{"n_layer": 10, "d_model": 448, "n_head": 7, "n_kv_head": 7, "head_dim": 64, "d_mlp": 1792, "vocab_size": 4096, "activation": "tanh_gelu", "norm": "layernorm", "norm_place": "pre", "norm_eps": 1e-06, "positions": "rope", "rope_base": 60700.0, "rope_fraction": 0.5, "qk_norm": false, "attn_scale": 0.125, "bias": "none", "tie_embeddings": false, "parallel_block": true, "init": "normal", "init_std_qkv": 0.023, "init_std_o": 0.00515, "init_std_up": 0.023, "init_std_down": 0.00258, "optimizer": "muon", "lr": 0.00846, "beta1": 0.95, "weight_decay": 0.039, "lr_head": 0.00392, "grad_clip": 1.0, "warmup_steps": 200, "schedule": "wsd", "decay_fraction": 1.0, "decay_shape": "exp", "final_lr_fraction": 0.0, "batch_tokens": [32768, 65536, 98304], "seq_len": 512, "doc_mask": true, "z_loss": 1e-05, "train_tokens": 261300000, "steps": 4181, "dataset": "wikipedia_en"}
Each number is 128 + 24 x the weight over its row's rms, rounded and kept within 0 to 255. Layers, rows and columns count from 0. The size above them is the row's rms in percent of the matrix's.

# layer 4 MLP up, 1792x448, rms 0.0742, rows 672-677, columns 336-447
size [100  82  83  87 107 107]
[[119 144 139 110 135 140 114 127 106 103 118 115 110 122 120 119 103 125 143 154 136  93 112 128 138 126 153  93 140 132 122 100 130 121 169 122 121 125 107 130 119 164 143 139  98 115 148 132 133 149 124 159  91  98 117 133 137 154 173 144 151  86 120 115 151 121 202 109 124 117 102 153 130 113 142 112  93 105 150 135 135 117 156 118 113 103 140 101 138  94 135 161 142  90 172 143 102 122 147 145 136 118 185 168  96  64 107 117 125 121 120 120]
 [147 132  92 118 159 142 127 116 109 180 158 126 125 139 141 114 124 132  69 183 119 151 160 144 121 119 147 131 115 143 112 137 122 158 141 110  97 148  76 110  75 119 121 110  98 101 115 156 116 163 136 149 130 105  68 103 187 105 146 159 113 114 146 112 163 141  98 167 126 112 149 177 150  99 127  98 144 178 126 137 117 122 130 129 121  97 135 104  88 120 118 134 119 100 174 151 126 155 150 161  76  92  64 129  87 116 111 130 116 142  94 173]
 [100 101 102 175 133 153 116  50 122 142 148 152 165 133 152 157 127 135 107 103 117 152 135 118 116 134 147 118 136 123 107  86 116 104 108 134 134 139 123 110 142 100 137 128 136 110  98  98 115 121 124 116 102  85 132 128 158  69  99 142 158 107 114 137 128  99 127  97 132  99 174 158 135 143 126 122 135 169 119 117 124 107 135 157 130 131 173 120 118 130 131 128 116  86 178 121 112 147 157 114 132  53 104 143 143 118 115  93 135 117 121 128]
 [110 119 102 138 169 116 120 144 130  98 148 137 126 140 134 172 129 141 158 106 167 124 139 134  95  95 143 124  80 166 105 124 114 103 127 110 171 158 133 122 120 121 133  83  94 116 140  82 123 153 130 190 110 117 124 132 103 132 125 140 126  98 130 104  96 132 141  80 121 129 124 167 160 112 142 116 144 111 138 134 118 110 107 136 136  89 119 114 174 146 154 116 102 139 137 100 142 137 106 160 159 147 153 146  93 110 136 111 156 131 133 132]
 [ 86 132 135 168 181 108 142 125 111 181 154 141  96 127 116 106 121 115  89 136 105 142 165 138 141  97 113 132 124 130 150 152 124 131  88 110 152 123 156 130 132 142 129 111 137 147 146  99 156 126 142  90 182 118  68 162 146 103 127 106 140 115 126 100 116 107 113 115 179 114 168 165 156 131 142 159 136 178 179 106 125 122 143 159 123 110 118 136  87 145 155 139  92 143 150  67 123 131 113 150 144 157 138 128 165 146 132 111  88 148 130  85]
 [141 131  66 112 124 135 122 107 166 138 137 143 145 162 119 120 176 136 131 140 133 135 121  95 129 163 126 159 126 148 165 115 128 144 120 144 119  91 151 111  84 141 138 143 138  97 101 144 138 103 114 155 146 128  97 116  81 131 111 142 109 133  78  90 149 134 111 179 133  97  96 130 127 165 135 158 132 158 146 126 139 115 142 146  93  70 129 173 116 186 125 136 117 100 141 135 122 139 174 119 139 132 131 154 120 124 171 112 125 120 144 164]]
# layer 4 MLP down (transposed), 1792x448, rms 0.038, rows 672-677, columns 336-447
size [ 99  79  88  86 119 105]
[[142 113 158 143 177 122 118 121 121 117 142 121 154 139 105 126 241 118 138 122  96 157  98 129 134  96 119 126  99  96 159 101 150 104 104 128 133 130 157 136 112 111  77 158  85 156 120  84 148 154 156 179 148 156 135 124 142 126 109 143  97 170 154  95 124 105 144 120  91 111 131 114 135 119 101  87 148 126 137 109 158 108 113 114  96 140 134 110 129 140  85 117  96 110 105 151 112 119 123  92 136 135  77 119 115 125 153 143 128 158 148 141]
 [118 144 119 125 163 110 122 109 132 111 142  93 132 123 116 135 132 138 118  97 134 120 124 159 114 148 123 134  95  89 143  96 128 112 117 117 139 147 114  97 161 163 133 126 100 134 142  71 149 146 134 117 135 141 133 126  88 131 157 107 133 125 107 125  64 137 123 148 130 136 139 153  99 124 143 126 102 133 127  80 141 144 162 123 189 125  88 135 106  78 170 136 115 142 105 130 129 165  87 142 104  53  85 103 155 140  69  88 146 142 154  99]
 [101  97 100 115 159 137 113 141 124 135 163 143 146 155 107 154 139 110 156  86 124 148 132 147 131 119 137 129 111 103 115  90 184 116  79 148 135 148 122 113 140 156 101 130 135  83 142 116 121 140 137  89 145  67  71 159 152 116 178 128 128 128  83  96 121 130 124 125 136 146 131 143 149 129 120 146 115 181 128 127 129 110 156 111 166 111 127 129 105 155 109 120 122 162 186 124  73 154 111 120 101 110 156  99  91 176 135 106 134 137 167 149]
 [150 120 143 160  97 154 160 141 141 140 114 126  92 117 134 112 125 106 112 155 119 158 129 179 143 119 156 118 150 112 119  81 141 116 145 142 134 119 130 119 120 146 137 148 100 153 141 158 136 127 172 125 120 139 124 113 169  76 114 182  69 169 108 168 161 144 150 154 160 167 105 109 107 134 103  92 142 108 130 116 133 141 154 142 129 130 160  90 138 112  98 121 141 101 105 174 128 154 167 131 111 104  84 162 128 132 105  92 121 126  91 105]
 [161 114 133  96 103 148 150 147 145  88 123 170 163 142 110 135 131 136 126 149 100 103 124 105 134 136  91 121  99 158  96 140 110 132 139 120 130 135 164 124 129 119 134 184 117 125 139 121 100 138 131 126 151 123 125 135 146 163 136 123 125 126 124 114 130 134 150  99 152 100 197 114 105 114 101 129 129 138 140 124 126 134 118 125 140 159 110 157  93 201 110 114 141 140 113 102 137 118 121 162 163 159  57 116 124 107 133 124  99 119 122 137]
 [120 105 124 178 113 162 128 114 107 134 114 135 132 137 100 138  70 120 118 151 122 150 122  84 149 101 112  73  76 108 122 123 128 174 123 134 118 146 131 100 153 145 114 119 162 123 127 147 146 143 150 127 119 166 159 117 161 167 125 143  97 131 118 145 103 115 147 129 144 146 129 154 112 117  44 103  90 119 159 117 108 125 129 120 151 171 117 159 126 134 156 119 127 127 117 101 131 102 128 135 120 129 116 159 175 129  95 139  93 130 157 138]]